config.yaml
d_model: 320
n_kv_head: 10
head_dim: 32
activation: "squared_relu"
rope_fraction: 1.0
init_std_down: 0.00549
optimizer: "adamw"
beta1: 0.9
schedule: "wsd"
seq_len: 512
dataset: "wikipedia_en"
Each number is 500 + 25 x the weight over its row's rms, rounded and kept within 0 to 999. Layers, rows and columns count from 0. Numbers have three digits each. The size before them is the row's rms in percent of the matrix's.

# o: layer 6 attention output (transposed), 320x320, rms 0.0568, rows 10-31, columns 80-159
# v: layer 6 attention value, 320x320, rms 0.0637, rows 11-31, columns 80-159
# q: layer 6 attention query, 320x320, rms 0.0649, rows 32-48, columns 80-159
# k: layer 6 attention key, 320x320, rms 0.0638, rows 32-47, columns 80-159
o10 100:524507483490443534468522435585533500524490509517513530490528460566505477499539495559498489528464521484507491514499492482484467489532514521485504504497533464552521493482506484489483496503508515549495476461515480502538517519497513448481479501
v11 099:527440522502492513543514477531494473513500493488508503506485475478555473477450523497500504514528458527546503522484508500476530503510504501516527489515494508487534509475486486491526466491537469507463510494500521476516532442535516472526458529
o11 100:517501494499452532505518473491514510516489514554460491510475495499502508523462515520505529496493537453492493472431542512537519508506496482519505491502499514519490503471514485522472517481530487543503505503507471465504535498517533491502480480
v12 108:498479485516485542531520510517451526524493504484489523507475500537531439478497515485542489528532477514501513549485502518483528542502522463499482523533488493528497513489517453480507467508542496502461472511536513475537505463529531502518455470
o12 114:518516482525523515522513503544490471517506518511461484508485480492420530501501495554521523521498503497482477504446506440511499487467537477493542505458518480524531499482530458506495504496527480546471545506507501517478515493496559527513486523
v13 109:475517500481532461501493517540455484518528488514506514494464533519524515510489554477566519567477485505552490497494501549470515468501535467483501532528500522500509532474542504474516477519480451481495480514543516470548538486515550493504511495
o13 108:487564481530533482499531514542470482535495499521496492514460501470477521513471504492529561518479496461523497551468464466515478536466545494494538516491471524510516541493519503511501506496532474529466484510502500504524481497479493519546483519
v14 100:501481523479525482479496525476486422509499488495526490532498472510473502511552520505463488485496556503475511503484462506476505502489518466485475532523448474499533466475500471494554492510522528503464477507461519516490452511507512501534495551
o14 101:488563500472516461486487500506505505494519489512501510493529483492504479455456520480469523531462439487517506502477522475502489496505521490522508489517490483446529510492526481499521495511541476488513484484505487492491488508518501475550505526
v15 100:457489495490529499503499493530486497526477511490509505481467532485531479475497480504513544589461468485546500489489494500512535503490526479469517501515508502536519527485505504484494510493491464489479488506492488476574534499551520483463487513
o15 101:508524503532537485514508481549517496565493501513486491486456466494476510528466501510505530493540527482490452566449472476524497497476523500480525498496504518519523522450497502514516496529503471566497522533499506477481478510501520504509504504
v16 090:453499489532524478506467459535493555477516496507503507507548520527483492493478459529522480544502519500503506482491493447501527521537509517498509503480470490511547533533482547527500521501499479488508542527490437495512518470514504480437502490
o16 087:506496483486527515513502496500544525505457499507519492461485520508517517489514469503480521509542511521497490586513462524501509473447499475497523507514469501532509520508491542454475476524466527481510486491479519507492458519482470522485495483
v17 106:537460503516477522541559500522469497534525502504552502512483483476502463463480515481522542506522482504503462473458496520462528482531519478472502488490512518518522479453521486521510483476499480513476489490471466510510546481525496531502494531
o17 107:536526462502507514501532467496523531546491499493463506532476527504515496486444509563519511531480494481480487489451513467499480529495530469506505474490482551516516503485488490537463496477559489549508494537500476491502506483540515468553463508
v18 112:465500504515500475531484470533470525536519489501482521499464491496562495472473529486557538557543475490527483494464497505471522487483488525499527489517520512527528493462541473505475508459484449513478510523490465458525543483543526500496499502
o18 115:502527461499516526509525460536524527523471518504492504504440487516498522515499507524512530507508553453497485550463473482492522505463528500487526493509522533532517512487515496504480510502485494540495491532515516498503506506513512499495491502
v19 100:452486528512475469481460531506536496488494473519521538483520542503480486469487446514535494514455499492519498487511528469505482550479479511509520502517511508446508521506536522484482547500481498493495531490547495441502478477464517496526477469
o19 101:492493549519495528557498548495477463503478505506491436532486475473445504515496494478504503454506523511539482521498528543486517470487497501469498559511520436511484480483499507490513501494504464507494532479521506475502511516512492548455492497
v20 100:515518480485481505496480514513513517541535507500542507501504501449552475497504532455518517519470475496536503516498507521483510501492498499515540492472495510519528482483475436519512464491480508508523472514521499473534523441527519526532448464
o20 098:521527493492479487482487458486447493508561516437455492553502493480481523501449507536532510527506523445528492467496511529521515523501507485503470514480499528531507505472514515545512502494565484551520490514531496450521551454478473480493472450
v21 099:458520470519503536528496510496539510473470482491507490503514494514499511480452456529495464497491523513493510551483526505452532509498470548496516486501494469465469517550487483521471558565502478504480470469507463477470516493529533520500514497
o21 101:516447533499480561486517496512539453504450488505543543500544503506496467505547509542491521445471482533484504549505505498482517469533469504492501511487509453490491510498497532492485466520492521493484546489492504518494506485516549535500490517
v22 095:500506520469497523499459505455498483489517523503532497496481524465490502481510472482488503486514466541506535529511501488532457557514493498500512479504501520466443450490516489484514464465535535539516487523505511532485513475516481470513466497
o22 098:493502500521499481542522534487426453506507501488511534517536493487491484479478532468500463513534442499511509468503528501521490515502519507527493508468495471469503511518514502499528514513561524486475501479498525463496465481478521500509461477
v23 101:445487472479511532476513541516522501465542518544482483490478480524535475466483506480498477528550455553485520515509473511481528519548517455500503501500461489532485515481512444496509491511497555485456486459481479530503444487507478456519539505
o23 106:537509503528472512494466486498499485467524539511458467490514460519480518538532521530527537514461476515478534490488574421533508501480533450524520499439468522502515514486480488488466482509517527523531470503486491512495539499496486515515479493
v24 095:518503489487481540532497473475522507513442497467564491455526528547460484513440510543535478519478487490435529476541487497531491477527487505471516472533519494506486489515549542493486477493530496519475502528506428509478507554520482535506532535
o24 095:520480521518513528529536494482549509511489498530524541480448489487500506459472481480522509469568510531472515511516524478458466499514468493498489476530524486493496483491500533494502485494481495440490543525502513485462480511521581503489484509
v25 106:514502517487510513485474538484518454466459474489538501503534511504495501523497449529451483460532491527500524498523491481429472489507492477497521486488501505482467501531478503518483554509474500481503497507489469461438453525473497494562537505
o25 110:463504498478475533468495519486507500469475504488535499491502491518442476495536527504458517470444464554508523469508519524474499479566526524489521506529495465483511490526496501487521483504529512487504487454512499551490470545473517484500477545
v26 099:504515505514493522483483529527555493487502471512522503455529544535488499486481492503496453489446512487513516495515505513522508439477481496517498500487525506453525525529485522515491522495507478487473505474490470473542502512507496483539533493
o26 103:509485524533510524511474531459453515526489476507514487498512485463486484501516539504490524476493528505508496499521527498480495479515471505480495533484528471492495455471497492512478497518528482515532578506571481454491495497478534521452495578
v27 098:467514510510516519473470511480512510474460526484521470470491515534519533519465519518521494497492477496508493510489488515520471500475508499525467484513466491489474532531496511503463489542539506484481509528540487491512474542460523494510466454
o27 097:484495529496521510502492566502499458480494468487510463486496493465452510533539494476457468512495495553528509491511502475508463498509501501452494516505495455467497498545505501458522499517478474478494504472503522554484486505478519559488541502
v28 095:491480483466496505493472488452482547489472502527486510518495474554515521528528558432478492481499489501473507501532472507512488503508503483482545476499482503511485454516457482522466501500503530502493460524486519525491458481492455538537494499
o28 094:506484491493458507455490472490525481499534531492488495508539513524488514513488515494543471527495472492502488456560558487504476493550486524500506500485484510450518515509505511522525510483469530464524479516468494527514534476477488474495491454
v29 093:489451492517510512473518520512475478461531493514478503536482511499554558534516492463477489491535518526520476478469496522492516498497474492468479538518550483491524488490510500539524477513442461503565469533477503451475496510479482475500522503
o29 091:464508445508505492454505508479527538485482499485508491492521542489528493512488513509483507455458503504536473498525473503503481517509517528511497505512491535489465536555499506501508502494490507474490502494485467488540522502500453469503469503
v30 101:517504503531481504487495495479508514502486483487520507521534490490464517514509537536496488461464525518484504483499545559495487511559470498462484483491518480511438516506504536521498531563537475468503461444483472501479461560474495474475535535
o30 106:500466521492476530512499524506566507519450493480503527459561543530535498468537478530480469516498475521470543476521529478473489469526466508484503447471497506489473508515487486471451476456484528490521477514461483538493512473489507482482491501
v31 099:546523487469491483492480527450505519504483458490582468506491512478477522477561529491481546503475524519488461498501517510502464499468493482478525500498488485508473442517492469522539488496497516488510469502515512518532514481513501556543480511
o31 096:519532544464481457475533480507479483510544482450486509543528529496493529488428492490544500538498493505501480472519520573522490518556493490506467481536487496455517520483489543534523515491540500510486473505536492503503540475513464456515504476
q32 090:514490506496497478486444510545495521579441518460475529501572504512491502477526489527540486481528522464551523503481530470472465470478476499525506491498502519506487529509492448488447488504467514528473497490465479515494528443521508490526467484
k32 088:477495504460448493497506533507494513522460492525525482462464519482496461504506558499501482480484484536487499503465543499507528499533499535458537491495519484493495479504509468510539498527546514532510463484531532483459503499538480514481517526
q33 098:532520473549531531489475486454492493482539501504533493523540476486501485494500473488491499560476472529493460513509460503516507506495532503491468508516506502517489470498523530537481532499514521419501549486481487507570504588490485480517538507
k33 077:520516547480527519492480477510505512500504557484527523485511476500530539481481494450519491513512479528517509505514516514486504522526497513467467491523518511501483520554527488489459495514523488551493500475516506522536481478430500524487459440
q34 114:519515444492517513500507483462467492485538511505542508523528494478490492529505454471469474539487468484462453471500480516530517524503540465486471483478515499489507486515486491517502539465556502426482522497519498489540457552514521477525527518
k34 093:522468508538517531492533483503491493484548536502529522506550540503513517500481486515466512538511481490497493445528460489466446512508461494519486522454466482528499492499513542471497503491486474459490507514490466526507497495438548494522487476
q35 100:458533505478477530542513500523519518469529474517510480509414495483485489508490512508479517500481460569473498519508476538503541533483531523489481488545492513491559511544497516492547490518531477530521459494510497494490511515508492513477509496
k35 072:501525511522502487511527497504497478502510500500473530484455520486462481508511504517498484472510501481522488486504461482509516512521505444523472494544512532518482492469534510473497494466541520499479496539475461509532556526514499483527496565
q36 125:449515517506468484528514513545547502506457485531479515517446477493484498494486545574504503476496514514531512521485521504458471522489488554520505482548502500523520529538490512478505500524485470586534459471488513533446539470513495494465509480
k36 105:493538547507477469496484551500499515486488477500486516513459475503506511521520544514564497441478525510500510565490540530504510457488511521454484506528523511472503500525471499532501508516504496552516504462519497482505465499528458513447510458
q37 098:540454473499520487468493515490502452515483470472460509444534465503532520475496476482518467513540502414526523513480509496486499464538453462510493517464482506508477472478519458512474508488496523482470511511502508483490505479503505512511521501
k37 072:516485477532488475471488464523506553484492519497514523491514494541506533523487467489494515491504543527486534457548485490473459527516551507483500503480488504511488476535479527502499502496460478481503498515492484534495512507447551489507487494
q38 112:472507548490471502511506500519568475542486498528461485493473483513508548459514549522470496488495519501515550518500509504465473483484512565488478500522541492510544504512479510493545493528469495578550467487479505564472498474509498486448514476
k38 083:491530510493485486516499547491540505503460482525486522498491500537532518530521514515497551450482505537540537509482518535526514508497518522412497496527478530463517522513472527521521489545487485519527524473501462505480495495501552494475485496
q39 121:497470469510535493464511522470479483517470481493495474469508436486506500507509471465501450531540509484477505497468492463505508446512462475520484511501490513479495481485540454520486497504498511496477488500505504453498523494470525492522504550
k39 106:497495508501523526495507474487479485516527517507556504514532513466478528496476468507471470516509469513477499443557485504478464568502511482527495532475494473503488471498502546467475495465498509485516467528495505526451522490480535495533463493
q40 089:551532515477510510515487487501478519506521532505534543503513547479490472504489512488507518489527465481475475493570512505513500550472510478508528479486466485498511464504482545504549521468503527464500520515507484502550498507542472478549497486
k40 089:501492494539477519480479565477501546500503488497465517523492551490472486548475508496457490493493479500456541524503542501501463452517493502521516475497518523503464506444509495538508518516512519525523490513500485523439469509479467476510515537
q41 124:489550540503476500529474497524506513496494505530505491514492497509475483512496513542516544464493500535496523508540504500486475533482525549510481502545507493514505535544490532494519499527490476543528481509517493521510484520474508493483522463
k41 103:519513515504480463502505549495500507483467478524479504494442461506513488487518504522527500464478508526526512511483528513518510475491493537450438479551490514487512534521489495508538489569526484510548522487513489438545503504504443508418523482
q42 107:493460475511521517491527518508497473505485467486489487457478435496484541475479501480481439516502517506510484507494475488540504459509483511496489516495504528520513506482514463495501478505510505515498446510496482513491527504467505510484500536
k42 107:490497507480494526465502467498515449522500477485529497482535483500471540513501505505492462517524495489484479475543502500520469525504522470525541496457527488502489471509506506482462505473481503501487469526502517534472507480507533518527464497
q43 102:552462441514507486499494519456484494489514498443535510490507475478510471535482490498517484526488466459489473473449504497523546456527491459516508535461510530488487467511560510500511490482552493453460496518476504457484501501519523527537466493
k43 079:526489487473491488492468478507451502514488501507489534492523525523478507498476522474504511485529512468458518503530501486505499549493512457582525491481520507526490466514503501503493521420542509476460476524502543507489469523534502507560476539
q44 103:498447472489525496478500485521509496497506477495480483483508481498496559466494511481514461550487484500502461469469487472548533461503502499503531501473512522506510467481518502493460480479466467473495477473496503491490520528516509518466479557
k44 098:500459496528510513474479477516478483504530508509534496505508507492453532495484515502482508528493479503488486469535484477484481510496518472557558490478499517534495486474494487488478521473488528512490417501502535526446499510505540491543485514
q45 104:539561522480487484500445512503515545513532501502512480546498549477508487534478517494525539459506480451486529511527536516471484546546518501505521462473496479505522491485498518512503545494450489452507521502476504487511488496534470518508488465
k45 104:508512493507478539519447533537503566534492516541475491533461542521516465526484497458492540493481508500514530538495521512457506497528519514472489463504512499495510511486492495537532503512514515538505480496478507465464495508537473473484514495
q46 108:498456465511512479489492537494483505464490521479511485495527491493507531515552466475516485531490483539508515494451517510534532445509499460496464535511552542503481468494521470475488466501524517486455521512508494475482522510465563499523488490
k46 099:478490466495560471478542448480483477500508526475536516488523480481480506487473495500525480502507481490481461464494477512527487518523476458548512516485505496520486466499531509475474493467498527483453462501451510515468523491480507492526472471
q47 099:518517517474515507485500513523500519533516474545498487528497567500512474479494491489516516456529484517500481487495496525540463542527531520525514451511483509499488529481492497535536489473512538529531509486498519507504494497532489483502526483
k47 129:502487507522461520523475546510502531513513499557494487549475534491529464499480488494468517496494472470519522478512525503480482533522520504490500475513515489478521500494500517506533522510452498507532524431537519513479511468537469474484534484
q48 103:482433491503525507521486497523552470442541505504515526492486466535485553494515488515451449499543485498488499521504481510504502522520512533512494482494471547499474507515502500486546473452514521473507491522510523507500501492497486493518522510